Part of a small language model's weights: 8 layers.
Each number is 128 + 24 x the weight over the matrix's rms, rounded and kept within 0 to 255. Layers, rows and columns count from 0.

# layer 2 attention query, 192x128, rms 0.241, rows 191, columns 0-127
[[111 138 161  97 171 123 131 140 132 159 114 121 141 141 118 135 168 207 173 111  68 155 169 121 122 133 161 143 123 158 121 146 129 109 176 131 158 114 158 148 146 124 147 113 156 116 124 132 167 122 115 154 159 141 148 181 144 146 100 127 129 107  83 106 163 172 134 135 117  99 126 138 142  92 114 129  95 153  97 142 121 102 147 124  97 140 197 170 119 144 119 152 111  83 111 110 102 124 120 123 148 129 140 119 150 147 137 119 124 138  93 133 123 118 122 132 126  93 171 111 134  86 134 148  88  92 111 113]]
# layer 2 attention key, 192x128, rms 0.223, rows 191, columns 0-127
[[111 105 126 135 187 116 139 108  91 126 141 170  76 156 138 152 139 126 148 154 159 125 149 110 154 173 141 152 151 102 153 126 143 145 112 118 162  90 167 110 137 149 114 112 152 135 117 153 121 158  99 126 155 124 112 112 128  74 136 141  56 123 137 121 121 142 136 134 133 161  98 148 123  96 114 128  97 137 114 119 125 117 127 119  96 112 131 161 120  89 119 157 117  92 137 140 144 112 106  96 116 187 140 168 131 112 159 140  95 117 148 106 133 111  99 106 125 140 105 141 107 166 151 141 126 138 151 124]]
# layer 2 attention value, 192x128, rms 0.215, rows 128-153, columns 0-127
[[148 163 171  69 101 146 143 111 156 158 118 124 132 148 131 119 131  91 165 118 130 131 147 129 147 146 113 122 152 109 127 157 141 142 145 156 155 109 158 151 122 123 105 114  82 115 170 115 127 138 146 133 140  97 123  87 127 164 147 137 114 145 126 159 110 127 144  90 100 105 117 133 124 145 133  68 109 127 150 148 142 117 113 136 178 141 157 101 170 119 132 150  81  91  97 155 122 127 169 122 118 122 129 137 137 142  69 145 188 122  66 115 128 130 130 170 151  79  94 163 167 148 178 150 122  89 148 147]
 [139 114  96  81 186 130 147 122 143 141 175 116 120 158 152 172 126 115 115  67 116 180  75  50 133 137 210 145 135 108 146 124 104 111 108 122 131 144 129 122 155 101 107 131 103 124  84 113 171  57 132 150 126 116 111 143 126 135 118 167 135 121 128 112 111 175 139  96 147 156 142 116 177  63 142 125 100 141  84 125 134 108 148 173 120 110 110 129 151  99 143 147 133 120 118 143 117 125 121  97 118 137 137  98 136 101 168 141 141 128 110 128 147 138 147 130 141 108 124 100  62 109 126 126 144 105 138 131]
 [136  98 116 136 129 126  70  98 133 141 121 131 139 145 190 126 154 130  99 128 148  86 150 131 125 155  77 171 146  97 123 138 138 115 161 134 130  88 120 133 103 132  92  96 137 114 129 144 117 111 146 166 102 152 130  86 162 143 107  92 100 116 129 113 162 161 107 118 139 130 127 124  75 145 183 143 135 173 155 138 134 141 162 124 162 119 178 117 155  98 141 133 111 133  94  96 114 137 167 114 137 133  93 102 153 131 130 118 157 145 160  98 140 155 136 161 138 111 155 109  81 101 120 104 127 198 138 110]
 [113 113 151 129  88 100 167 136  89 126 119 136 134 120 143 135  75 159  98 167 124 167 135 128 135 150 156 104 171 131 153 112 145 122 111 133 106 126 100 168 151 141 128 167 156 128  90  97 118 112  70 157 128 100 118 175 123 117 176 145 181 110 145 113 166 119  80 119 171 129  98 155 113 171 133 116 132 148 144 176 135 119  79 166 123 157 110 115 119 111 145 153 102 160 110 131 117 132 123 136 124 133 166 150 108  77 107 132 128 118 126 134 178 127  85  74 194 125 151 152 100 107 174 111  96 172 124 143]
 [108 124 160 102 101 104 124  97 104 133 161 138 153 118 157 143 122 134  87 134 120 147 154 136 107 133 158  66  72 211 103 111 139 129 172 118 123 127 180 106 128 128 161  98 121  96 130 137  97 122 146 109 114 100 141 143 121 166 127 121 130 115  95 138 142 113 172 146 134 136 136 105 123  93 117 138 131 108 109 115 139 114 118 142 153 123 145 104 124 165 160  28 106 144 133  67 110 154 109 157 120 121 104 131 147 140 159 149 142 113 124 122 128 138 147 153  59 154 126 106 120  77 153 108  90  90 129 106]
 [168 102  89 109 113 107 155  68 141 145 118 106 180 112 127  87  99 133 170  77 138 138 103 155 134 122 148 155 105  98 108 126 138 129 112 132 109 122 103 116 146  96 180 107 109 182 110 143 113  84 172 183 120 124 137 154 113 133 112 114 134 104 102 131  93  98 166 179  70 141 100 104 136  78 193  78 139  91 114 123  90 106  93 142 139 127 183 166 153 125 114 145 144 114 174 138  67 138 189 180 145 119  87 167 118  80 139 138 168 100 131 139 141 121 111 101 125 157 139 193 112 125 132 126 150 111  94 180]
 [144 152 103 171 140 142 164 113 140 138 147  88 143 151 135 130 111 110  99 102 157 134  54 117 106 163  86 112 110 120  89 141  93  88 134 114 166 155 120 128 116 109 208  95 147 118 129 189  84 160 135  80 100  84 160 145 191 119 119 112 132  84  86 123 143 169 113  84 117 130 128 125 111 114 129 132 112 170  97 183 154 124 144 149 128 147 154 128  99  72  97 162 141 113 139 119 145 101 124 148 131 149 180 116 111 143 109 108 167 146 140 159  97 181  84 104 106 125 125  97 144 135 116 118 139 130 140  62]
 [111  83  98 172 108  94 166 106 114 160 107 133 150 109 146 159 144 141 116 138 181 135 140 121 167  74 107 175 146 112  98 126 171  49 145 111 184 152 102 172 113 134 106 129 129 103 165 113 112 144 195 115 178 137  96 154 150  97 119 169 177 113 112 105 121 109  77 160 120 114 131 112 148 146 143 168 139 112 152 150  97 143  80 139 150 152 122 104 113 186 145  85 118 141 138 106 167 121 141 125 141 181 138  99 148 127 128 104 145 145 112 153  90 100 126  57 111 158 137 160  48 103 100  99 154 104 149  87]
 [127 169 135 148 116 157 140 172 155  70 143 156 110 111  78 182 143 100 160 135 108 117 133 109 103 110 166  92 165 114 136 184 118 148 121 127 146 115 101 130  90 114  58 153 119 171 133 103 121 108 171 147  67 119 125 107 139 132  68 112  89  64 203 135 125 105 142 114  67 170 148 122 113  93 163  92 213  84 145 177  96 120 115  99 137 149 116 100 121 148 139 131 188 129 146 147  99 115 123 154 122  72 143 118 105 118 110 140 113 150 126 137 118  76 161 144 141  85 134 139 104 158 143 132 119 137 128 114]
 [152  42 147  98 175 193  84 155 170 160 116  93 125 107 137  97 106 151 148 172 157 132 139 161 118 139 152  93 111 137 160 123 147 126 105  83 163  88  96 156  88 136 118 155 149 179 108 123 123 127 136 125  48 160 153  87 112 120 142 105 114 112 102 112 129 102  92 160 103  72 140 186 144  96 159 126 132 149 128 119 145 128 135  92 131 142 147 135 158 111 141  97 139 139 123 129 128 125  64  86 189 167 113 125 201 103  82 193 149 124 126 118  79 116 140 144 134 159 138  91 126 140 148 113 124 121 161 132]
 [161 131 167 102 149 126  98 158 103 141 108 132  98 166 152 178 142 105 107 132 161 104 147 149 104  90 145 123 100 106 134  72 129 101 160 109 118 127 142 104 128 100 151 141 155 120 160 118 173 144 126 145 103 143 104 146 175 147 130 142 152 109 105  81 124 133 109 111 148  96  97 174 172  70 117 145 146 116 117 124  96 126 103 119 128 151 170 133 118 122 116 159 140  88 113 159 138 123 116 149 137 172 160 155 122 110 136 121 140 153 154 131 178 116 131 158 146 143 137 141 179 144  73 168 130 135 123 122]
 [ 89 105 164  96 139 145 150 135 212 152 151 107 129 160 130 126 161 136 139 119 137 106 130 112  86 154 113 122 126 124  79 126 115 121 152 102 156 112 112 118 163 111 120 128 166 157 146  86 131 178 108 130 138  89 167  66 120 136 105  99 142 140 149 149 151 129  88  87 139 134 128 115 102 104  89 147 127 120 104 102 168 106 140 107 106 119 139 122  97 157 134 206 133 117 139 135 107 123 133  99 109 120  99 102 143 152 122 117 140 143 110 120 132 124 135 155 159 159  81 161  86 131 106 103 156  95 147 108]
 [109 156 138 148 147 180 150 136 167  98 117 115 136 123 125 140 146 107 133 106 115 136 150 156 125 132 155 175 132 150 143 117 165 136  72 132 137 139 109 142 149 194 122 156 131 141 121 116 112 119 130 131 158  78 116 120 140 131 101 162  85 130 149 152 160 155 136 162 161 127 204 150 154  64 139 104 145  98 122 147 130 142 124 136 107 152  97 174 151 138 129 183 165 110 110 151 102 186 145 128 102 126 127 171 117 106  99  97 114 120 131 145 133 134 151 133 102 149 100 146 129 144 166 110 127 134 153 151]
 [101 124 124 137  93 163 124 103 142 129 193 127 126 143 116 112 142 113 107 153  90 107  96 119 130 140 108 142 102 130 182 123  91 119 116 127 129 127 155 164 113 108 163 120 128 167 125 128 137 120 120  93 107 155 138 141 148 152 102 161 103 128 151 113 122 112  65 126  80 135 124  94 138 120 107 139 134 146  61  56 184 106 153 139 159 127 127 104  93 122 132 131 105  79 115 149 148 158 138 181 116 129  89 136 129 116 103 114 141 104 118 141  83 136 124 163 124 162 142 140 125 120 145 168 147 121 138 116]
 [154 146 104 140  76 107 150  40 171 146 137 125 154 153 134 152 101 122 117 103  94  73 147 139 142 128 154 139 130 134  82 145 149 107 146 122 110 128 162 123 145 128 135 155 114 147 102 144 117 108  93 154  92 149 109  97 149  94 131  46  99  87 130 122  74 115 129 110 161 133 163 170 154 144 145  76 120 127 134 149 105 134 115 103 112 101 126 148  87 109  91 133 160 156  77 124 153 175 135 135 213 186 106 102 126  96 140  99 105 138  97 154  66 159 129 103  96 129 126 135 128 166 126  94  88 132 154 151]
 [165  92 102 173 128 153 149 107 200 117  39 139 159 153  98 144 116 120  99 112  97  73 103  93 176 169 143 143  99 113 153 113 149 151 150 105 114 132  88 113 117 152  97 139 100 126 129 107 152  91 192  94 124 119 196 155  87 108 151 160 121 137 181  75 110 183 108 106 136 114 115 157  93 108 103 119 132 172 157 102 181 128 105 126 115 162 151  76  73 118 151 123 146 157 105  98  87  99 135 160  88 137 115 159 109 146 157 124 109 128  98 156 136 184 111 141 140 116  93 122 128  77 100 119 129 135 178 117]
 [156 122 107 140  90  87 115 147 172  91 153 124 152 158 155 182 120  96 159 146  89 158  87 121 107 127 129 152 143 140 137 106 125 113 167 123 181  62 148 133 124 135  78  97  95 181 128 158 124  95 117 170  76 165 134 135 127 185 151 101 143 100 191 107 183 146 175 110 118 136  76 136 162 176 125 137 125 143  94 139 156 107 124 155 147 127 104  91 163  99 133  79 141 116 131  86  79 152 129 108 117 141 155 108 138 127 127 100 146 140 137 123 136 101 106 140 167 109 113 113 123 132  86 167 162 109 131  90]
 [114 135 116 117 184 180 163 111 127 158  99 107 129 138 126 118 129 116 159 146 136  82  88 145  98 120 141 120  85 129 167 131 127 110  96 130 159 106 173 130 154 118 118 105 133 114 132 105 154 116 121  96  92  82 122 139 189 109 146  84 111 116 145 135  75 149 122 193 128 120 106 171 129  83 150 117 143 136 100 167 104 114 116 153 132 134 169 123 130 106 117 139 120 176 132 103 149 142 158 160  64 129 142 107 122 129 148 141 110 129 113 146 127 102 142 153 127 158 121 131 125 136  88 142 128 130 128  84]
 [157 114  67  80 137 152 105 115 147 135 120  85 114 154 107  76 142 150 123 132  86 146 150 134 134 113 199 120  90 112 146 116 146  97 173 102  94 166 145 135 170 125 131  97 136 146  99 108 131 138 118 103 174 122 109  88 110 126 150 112 157 111 134 108 133 138  92  74  88 193 110 160 123 131 113 146 140 114 123 131 106 167 131 140 172 125 148  85 118 168 114 107 145 124 125 114 131 159 148 117  75 148 147  86 114 167 102  87 109  91 149  89 152 124 125 105  97 141 124 158  63 146 114 142 114 121  96 130]
 [104 110 152 119 147  94  92 129 145  92 133  63  55 144 131 173 107 150 120 112  95 164 151 124 119 118 106 119 110 116  86 133 104 141 111 124 134  89 116 121 135 133 145 103 159 135 123 167 128  99 143  59 121 126 117 142 203 125 103 138 137 127 125 155 136 146  83 116 155 129 172 118  78 116 145 169 158 167 134 121 157 164 109 112 146 161 131 112 142 143 127  85 166 147 182 104 123  97 176 170 137 107 115 180  95 146 111 142 102 140 109 124  91 157 153 129 106 113  72 114 130 164 136 134 115  95 124 208]
 [128 128 156 126 173  98 126 126 148  94 161  80 152 103 147 121 105 142  92 133 127 132 120 147 126 131 115 124 125 135  79 171 110 124 148 125 163 122 124 116  87  99 116 145 102 120 104 154  98 161  92 111 137 112 134  75 113 115 135 146 126  98 113  93  92 154 129 113 102 150  94 156 113 117 158 115 176 150 204 111  87 149 106 143  63 141 101 117 124 118 145 138 125 159 134 132 119 160 117 142  90  80 139 144 146 134  65 121 154  92 141 128 131 127 148 104 141 145 194 144 177 103 123 153 132 138 168  50]
 [102 118 113  76 118 138 126 140  82 130 125  75 101  91 139 179 136 109 191 114 137 170  65 138 135 137 154 107 158 140 117 124 161  86 111 165 109 141 155 166 111  87 145 118  95 117 136 204 150 110 158 154 133  88 145 134 145 116  79 185 186 136 138 125 127 121 139  99 144 147 137 109  93 161 121  76 137  90 117  94 136 131 114 103 114 126 151 121 146 171 123 126 172 145 153 100 139 115 131  85 128 137 145 109 160 144 162 121 110 130 121 140 122 134  88 161  91 139 131 135 121 156  97 146 115 119 162 160]
 [110 122 159 102 120 157 125 140 113  96 101 152 143  98 102 115 113  80 121 117 154 133 167 161  93 124 125 148 113 134 152 138 104 108 130 140  96 103  90  97  87 139 163 124 119 161 125 111 103  86 130 135 101 114  99 138 127 102 124 106 151 140 136 152 141 173 126  96 148 160  74 175 174 138 109 151 144 178  93 108 106 120  94 143  92 119  98  95 115 180 154 127 131 157  94 184 104 128  72 140 171 163  90 130 170  99 128 125 155 123 141  84  84 126 110 135 151 183  86 127 153 150 129 150 124 115 111 110]
 [143 117 140 118  91 146 157 114  87  99 124 107  60 135  71  99  84 124 113 112  88 150 179 136 127 132 115 128 173 143 131 131 126 125 153 137 148 119 133 129 132  99 113 153 105 135 137 117 110 180 101 148 114 135 161 112 117 141 138 143 175 144 146 111 126 129 142  95 156 103 120 134 108  62 121 125 163 168 120 116 121  99 150 122 133 175 124 127 138 132 139 102 128 172 192 142 169 188 140 143 136 119 125 138 150 102 153 144 133  96 172  90 115 122 121 103 156 131 101 120 117  94 134 146 137 152 113 148]
 [120 159 105 102 102 127 119 133 130 124 158 113  90 109 133 124 148 125 137 125 142 137  87 132 110 138  98  93 119 121 169 106 109 110 125 125 124 109 100 105  84 135 104 128 170 163 148 122 110  94 141  82 128 154 157 124 136 145 133 118  70 126 136 138 105  95 156  92 174 131  66  78 147 149 159 127  90 143  96 137 127 141 141 122 132  93 145 147  73 114 113 122 109 115 138 110 139 113  99 119 115 126 109 165 151 123 118 108 108 110 121 163 142 116 116 119  95 124 115 111 172 187 137 101 114  77 142 156]
 [166 109 114 131 131  99 126 145 134 142 129  68 146  50 153 145 115  93 122 138 154 138 129  93 112 147 105 124 154 145 174 117 116  84 135 128 159 121 136 105 149 121 108 141 120 128 171  94 137  91 124 123  92  33 111  93 137  73 146 110 147 117 109 170 146 132 109 136 200 109 137 134  78 110 133 120 133 128 102 129  99 117  96 141 135 180 120 142 103 144 108 117 144  90  71 148 173 138 163 135  80 106 130 145  75 172 122 112 126 133 128 181 151 123 111 125 125 169 153  89 120  95 124 172 154 137  85 179]]
# layer 2 attention output (transposed), 192x128, rms 0.148, rows 128-153, columns 0-127
[[133 148 155 102 161 113 145 126 116 159 108 142 144 143 120 122 124 146 134 152 136 109 156  98 175 154  91 176 147 149  91 109  96  81 139 112 129  89 103 126 120 141 154 104 126  53 110 168  97 110  93  84 134  82 155 150 148 117 127 138 111 118 134 140 158 166 179 135  85 106  94  78 121 104 110 113 128 104 139 113 120 102 133  65  77 120 187 127 149 111 150 135 127 152 100 137  79 149 182 115  83 153 144 167 157 190 119 110 172 128  84 106 164  96 111 157 147 125 192 117 170  78 134 158 118 121 114 116]
 [114  75 173 118  93 151 158 186 123 124  97 150 111 132 125 159 103 146  75 158  61 146  86 147 113  70 101 130 146 135 130 116 145 133 133 109 121 147 134 105 136 126 165 157  83 147  54  89 146  65 149 144 121 121 135 130 148 160 128 157 173 118 152 123  81 135 106 119 122 100 113  85 119 146  92 134 125 109 148 133 100  99 144 121 110 109 118 129 147 123 139 170 104 117 114 128 125 106  95 139 161 130 143 119 138 153 133  92 168 164  83 163 113 112 135 114 147 123  75  60  80 131 145 105 129 145 142 116]
 [123  83 126 138 118 117 129 130 173 154 128 120 142 112 134  86 175 144 100 122 136 128 184  89 112 122 117 124 127 110 163  87 137 122 125 115 108 123 124  91 133 124  80 136  93 116 142 183 142  87 136 101  85 114 156 132 160 128 123 133  96 138  72 203 142 103 117 106  82 108 144 131 154 116 136  86 152 138 100 147 156 138 152 152 141 142 196 166 124  91 115 100 134 136 131 130 140 125 120 118  73 168 145 104 145  71 101 113 147  85 122 128 133 103 107 121 104  88  89 118 103 105 102 133  76 170 161 124]
 [112  86 130 160 180 155 154 140 140 146  94  97 116 139 144 135 115 144 123 107 191 120  92 160 139  85 167 122 145 139 156 172 133 130 130 110 160  89 118 151 109 176  93 117 150 152  93 106 101 117 111 104 168  81  95 175 187 146 171 104 127 187 128 100  91 132  78 113 135  67  80 110 103 187 102 183  93 170  99 167 127  92 124 123 144 136 143  88 124 122 161 132 135 172 141 117 145 118 127 157 157  99 129 198 127  82 135 110 138 112 162  75 160 117 123 120 110 139 133 140 139 139 150 114 160 130 109 143]
 [126 121 122 165 142  93 132  95 104 104 150 142 144 109 112 110 152 143 117 193  83 173 115 161 121 180 113 129 162 127 104 118 148 123  91 124 123 131 137 140 117 130 114 126 185 145 168 145 147 118 127 162  98 115 116 170 149 131 185 103 137 110  96 115 131 138 139 126 153 155 159 148 103 128 155 201 175  91 120  96 124 163 131 139 107 105 113 148 120 111 119 149 126 142 141  88 122  90 150 138 104 125 134  57 117  99 159 143 174 173 125  78  80 118 155 183 109 135 154 159 132 108 137 170  63 110 105  92]
 [135 109 217  84 198 158 123  60 146  92 105 138 117 104 143 151 179 120  55  90 116 157 209 149 162 146 128 123 128 199 149 109 122 128  85 169 114 125 133 106 165  95 185  74 142 104  86  95 141 111 148 119  99 125 119 133  99 116 111 142 144 159  99 129 128 102 161 161 142 109 112 124  98 103  85 130 123 107 122  53 105 149 148 164 157 106 105 126 176 113 165 166 162 130  80 110 120 157 101 110 116 106 165 131 115 164 133 156 173 149 152 128 103  99 154 118 150 108 127 107 106 124 113 151 123 133  92  90]
 [ 77 119 167  85 108  99 166 154 155 190 168  93 111  81 120 109 182 110  97 171 112 166 130 131 134 131 152 136 124 111 134 105  99  92 119 153 126 131 135 154 137 172  96 114  83 111 152 100 126 126 186 103 112 164 178  80 120  45 174 129 185 118 103  96  86 134 168 136  98 146  96 105 165  99 116 141  89 136 127 158 127 113 115 104 141 119 134 153 118 111  93 133 125 108 135 110 172 135 176 127 158 152 115  82  95 145 102 152 109 112 109  84 118 166 102 132 109 206  61  97  72 146 118 130 161 160 128 149]
 [164  95 115 135 115 140 158  71 120 113  74 141 133  78 151 121 173 183 151 107 152 205 146 110 123 114 170 128 150 145 182  94 134 165 151 161 148 171  88 146 160 119 125 101 149 131 113 152 108 146 157 146 132 109 140 126 117 174 142 174 141 114 116 100 114  68  99  93 140 138 100 207 155 138 170 131 142 146 183 153 176 130 195 105 181  99 146  91  95 193 138 136 143 154  90 152 152 112 155 117 111 157 147  98  77 114 134  79 118 120 141 104  95 138 141 140  78 160 144 136 123 135 127 139 111  87 147 103]
 [156 143 141 176 129 173 106 157  77  95 184 108  65 158  98 124 139 152  93  83 122  46 109 105 148 125 148 105 134 148  94 136 105 153 113 159 181  38  97  76 143  95 112 104 158 119 150 167 128 101 144 174 140 112 150  92 146 133 106 166 162 137 166 139 136 159  90  91  81 122 169  88 155 102 175 104 159 112 119 106  97  73 179 105 150 149 115 132 132 213 141  75 127 121  53 129  90 152 128 122 151 137 104 127 137 128 120 155  76 125 133 187 147 124 155 128 141 110  94 111 193 128 177 124 139 162 136  97]
 [178 156 148 166 126  66 103  94 136 143 116 136 153 146 100 120 145 160 119 131 164  96 100 132 190 105 124 127  61 119 132 136 132 145 156 115 115 146 101 126  95 131 128 169 119 132 137 203 178 153 182 111 114 121 127 138 152 169 118 155 115  83 128 140 121  80 102 237 123 105 129 150 143 142 163 138 137 117  77 119 164 141 113 108 106 117 129 130 111 162 159 152 148 121 134 122 100 173 100 141 108 176 190 105  77 103  86 239 161 177 159 170 172 105  89 101 156 115 106 162 127 155 113  91 132 126 118 164]
 [107 135 158  97 138 121  79 133 166  99 155 176 136 116 118  85  94 142 107 130 143 110 110 184 143  80 145 158 113  77 119 138 119 134 158 107 143 156 128 169  76 122 133 163 135 114 127 100 160 145 144 169 160 122 162 161 128 111 113 131  77 129 128 152 157 114 132 129 133 100 141 141 151 181 165 146 115 104 143 119 165 113 121 135 138 119 123 125 129  98 108  98 143 128 122 156 120 142 149 193  96 132 107 156 137 157 134 109  84 180 153 110  85 166 144 195 156 114  83 135 100 100 138 102 127 155 132 100]
 [ 97 105 129 121 112  74 150 177  76 188  82 126 182 156 114 131 114 191 111 165 152 118 132 124  91 103 127 156 110 104 137 122  91 141 149 103 123 101 116 135 115 109 154 159 130 124 141 121 174 110 124 138 151 165 141  91  99  94  92 126 109  38 113 115 149 130 112 138  80 131 154 120 145  62  91  88 177 135 122  92 108 116 114 141 108 182 151  94  73 138 154 148 112 142 118  97 156 157 156  80 140 100 140 128 144 162  93 108  97 115 112 110 123 180 142 121 123 152 111 143 141 142  63 107 143 162 126 148]
 [132 107 183 147 166 171 137 157  97 130 128 103  98 167 108 143  98 136 163 108 110 119 127 103 111 147 159 136 155 117  99 150 134 159 107  78 184 152 156 138  91 120 192 129 104 136 115 137 128 105 158 139 123  83 161  62  90  93 132 198 143 115 170 140 136 145 126 100 136 149 134 137 111 150  79 152 105 131 129 114 118 143 142 135 113 118 108 128 134 156 155 111 161 116  89 137 141 180 139 113 129 103 113 150 152 128 124 166 164 126 110 156 155 134 141 121  97 158 160  96 161 144 108 109 124 141 111 143]
 [122 118 102  90 135  93 122 152 104 182 190 119 133 103 132 135 105  93 143 154 111 145 152 141 121 124  87 147  74  92 102 108 168 119 149 181 108 109 117 126 159 138 157 135 108 176 148 148 118 125 121 112 127 168  93 121 148 108 154 141 111 103 169 100 141 130 176 145  81 138 114 143 120 186 110 107 152 131 113  88  97 134 120 110 152 137  98 139 137 138 145  88 125 134  88  66 142 154 112 117  85 136 189 160  84 153 169 135 124 185 106 129  96 141 102 129 135 159 122 102 157 152 107  75 106 132 121 129]
 [126 123 120 143 132 121 115 119 162 138 143 102 151 145 167 147 155  73 113  93 129 136 176  95 146 140 181 115 180 110 106  88 110 128 190 103 158 152 147 119  99 140 148 126 124 123 115 119 137 216  84 146 142 120 107 137 142 140 126  95 143 106  87 121 131  92  78 112 121 158 145  55 135 156 158 111 122 167 107 132 149 120 123 175 115  65 122 155 125  74 157 186 173 162  67 121 105 197 100  98 104 128 129  89  89 104 129 170 157  95 115 155 115 151 164 166 145 137 160  93  77 113 158 127 127 106  95 173]
 [ 78 159 114 109 144 114 114 190 111 139 116  81 187 128 104  92 140 124  82 136 116 137 178 122  69  95 145 152 152 134 107 170 151 161 105 144 160 132 143 126 114 128 138 128 146 109  79 202 147 137 147 134  98 143 118 122 160  94 152 163 141  94 111 124 113 176 159 126 115 126 111  68 126 116  83 132 159 186  99 106 119 163  97 125 188  82 186 141 123 193 108 117  75 102 126 154 120 104  98 169 129 119  93 167  63  74 149 113 146 141 165 141 164  86 125 144 112 144 164 116  65 113 107 118 150 133 255 137]
 [156  93 160 156 133 148 171 138 165 145 137  93 115 105 156 138 148 141 113 149 101 101  97 113  72  95 107 155 111 109  92 126 120 154 132 110 112  84 112 101 112 102  80 128 176 156 154 148 171 122 153 126 110 174  66 174 128 145 126 128 139 127 153 144  98 160 144 142 117 107 110 143 163 140 116 125 171 118 107  93 109  83 138 127 100 121 207 149 168 122 143 152 105 162 137 192  63  98 156 131 144 119 174  98 107 151 146 103  96 131  84 129 137  72 100 189 166 131  74 131 111  51 185  97 108 196 121  82]
 [109 157 107  89 100 177 154 120 142 125 113 143 113 131 150  79 112 134 117  91  71 120 160 133 149 140 106 115 125 109 120 108 102  87 129 125 147 138 159 153 131 145  83 170 137 101 118 139 146 115 139 154 145 143 149 131 145  89 159 146  87 112 159 138 157 103 154 174 136  92 142 101 101 112 158 123 139  83 118 130 118 144  85 131 121  70 111  87 134 125 132 131 124 102  85 155 129 116 147 146 127 139 114 136 115 115 137 176 164 115 111 149 134 144 155 156 110 186  92 144 101 139 137 117 101 172 166  80]
 [105  85 135 112 152 114 129 135 109 149  94 113 141 179 151 177  97 163 119 155 125 174 150 123 110 131 170 134  54 180 109 114 134 104 161 186 130  98 162 125 137 148 127 114 151 168 127 114 130 106  94 148 136 122 136 134 165 181 129 158  92 124  55 130 136 126  75 117 125 142 131  78  97 137 128 104 138 108 133 117 152 176 109  97 153 161 105 107 153 155 113 105  95 157 126 176  75 119 146  98 151 139 178 132 142 163 137 130 121 103 101 152  52 148 180 109 111 122 137 149  65 136 117 127 110 157 189 125]
 [ 98 159 134 165 147  86 139 164 133 109 103 112  99 156  57 162 110  96 123 145 179 128  97 127 129 132  85 118  72 134 158 107 153 103 117 170 116  99 134 166 105 162 119  86  99 106 132 128 167 152 185 138 106 124 111 112 137  91 152 127 128 160 145 128 158 111 164 119 124 191 165 119 116 119 124 127 161 169 161 104 118 134 135 143  72 131 151 190  98 120 138 101 145  72  96  92 122 181 139 124 174 167  78 120 105 112 132 135  92 104 121 136 106 153 194 111  71 124 126 142 155 146  93 145  85 110 151 152]
 [159 120 145 162 117  79 164 107 117 112 141 107 138 155 138 114 124 112 172  98 158 169 162 145 115 105 160 179 174 134 127 193 100 123 158 115 113 106 190 104 160 136  56  98 130 134 176 189 162 118 118 115 108 154 144 160 128 117 141 236 114 194  72  99 109 188 158 133  82 117 118 140 192  96 131 134 118  90 103 142 132 158 138 125 133 126 116 125 119 159 166 119 149 114 126 123 172 138 127  92 178 163 115 136 135 135 100 135 120 124 131 170 112 157 131 101 144 149 117 134 139 129 153 190 130 162 130 110]
 [ 92 150  91 104 115 126 123 145 177 192 113 133 116 118 162 147 113 124 128  76 107 102 141 189 196 182 138 167 146 162 138  95 114 160 102 145 126  96  92 174  92 130  93 108 104 132 120 134 145 120 171 152  64 136 143 122 124 173  97 144 188 126 112  99 139 110 130  99 154 129 130 127 127 125 111 102 106 115 209 115 114  63 112 155  87 101 152 108  98 172 124 160 128  87 138 108  92 135 105 139 128 110 132 129 153 175 149 130  94 130  91 144  86 101 119 106 116 173 106 118 149 110 178 187  74  77 130  80]
 [164 158 143 129 147 136  89 110 122 101 121 164 195 130 158 145  91 116 144 123  98 141 123 133 119 146 144 162  73  66 113 144  79 143 125  94 110 117  45 121 150 156 121 125 117  81 188 142 146 113 137 158 145 149  96 141 115 127 143  82 155 147 107 139 129 148 124 140 144 134  97 129 126 165  93 165 121 125 125  95 154 126 122  77 147 141  80 148 130 109 196 105 148 187 127 130 138 130 105 127 142 112 100 149  57 116 141 153 148 138  79 144 194 145 132 129 164 154 113 126  96 150 121 113 131 125 110 138]
 [158 121 111 137 204 125  99 121 127 162 164 155 104 158 123 106 133 137 153 117 139 174 105 171 135 137 132 131 112 155 112 175 163 132 187 131 155 113 134 144 121 146  86 152 163 143 139 149 150 123 169 162 148 132 131 164 145 138 130 101 169 150 107  89  95 131 157 145  92  66 158 120  51 121 117 114 121 165  95 107 160  81 141 173  89 152 149 164 143 104 138 127 129 141 123 141 133 112 143 121  99 142  87 160  89 159 147  74 145 118 130 130 127  93 108 121 142 137 111 149 130 103  94 165  96 126 127 151]
 [108 147 120 136 139 124  91 158 138 121 130 127 116 127 126 146 133  79 105 115 104 129 150 114 154 112  62  66 104 107 157 123  84  85 110 164  76  64 138 124 110 143 119 156 134 127 156 105 148 187 120 127 137 151 114 136 103  89 108 130 108  79 154 146 120 130 114 102 147 188 104 140 160 136 153 130 132 127 136  98 108 150 123  97 123 120 103 148 141 109 128 176  93 142 149 116  91 110 154 123 120 151 105 122 117 143 155 135  95 125 155 119 170 106 111  85 107 144 121 142 124 110 151  66 145 117  73 134]
 [103  64  50  80 168 130  68 175  61 104 143 133  97  87 142 144 115 156 138  67 128 125 151 109 158 157 182 115 174 155 128 124 113  94 116 102 105 113 102 120 107 176  66 126 137 175 113  90 133 132 146 146 143 112 136 144 101  65 176 191 104 161 160 145 149 116 145 120 182 105 107 121  87 103  96 143 112 151 108 104 144  79 113 119  93 141 164  53 132 112 150 112 154  68 158 123 151 171 170 142 144 178  95  90 110 119 131  81 128 154 115 127 147 140 122 141  82 133 114  94  99 147 129  68 133 136 153 118]]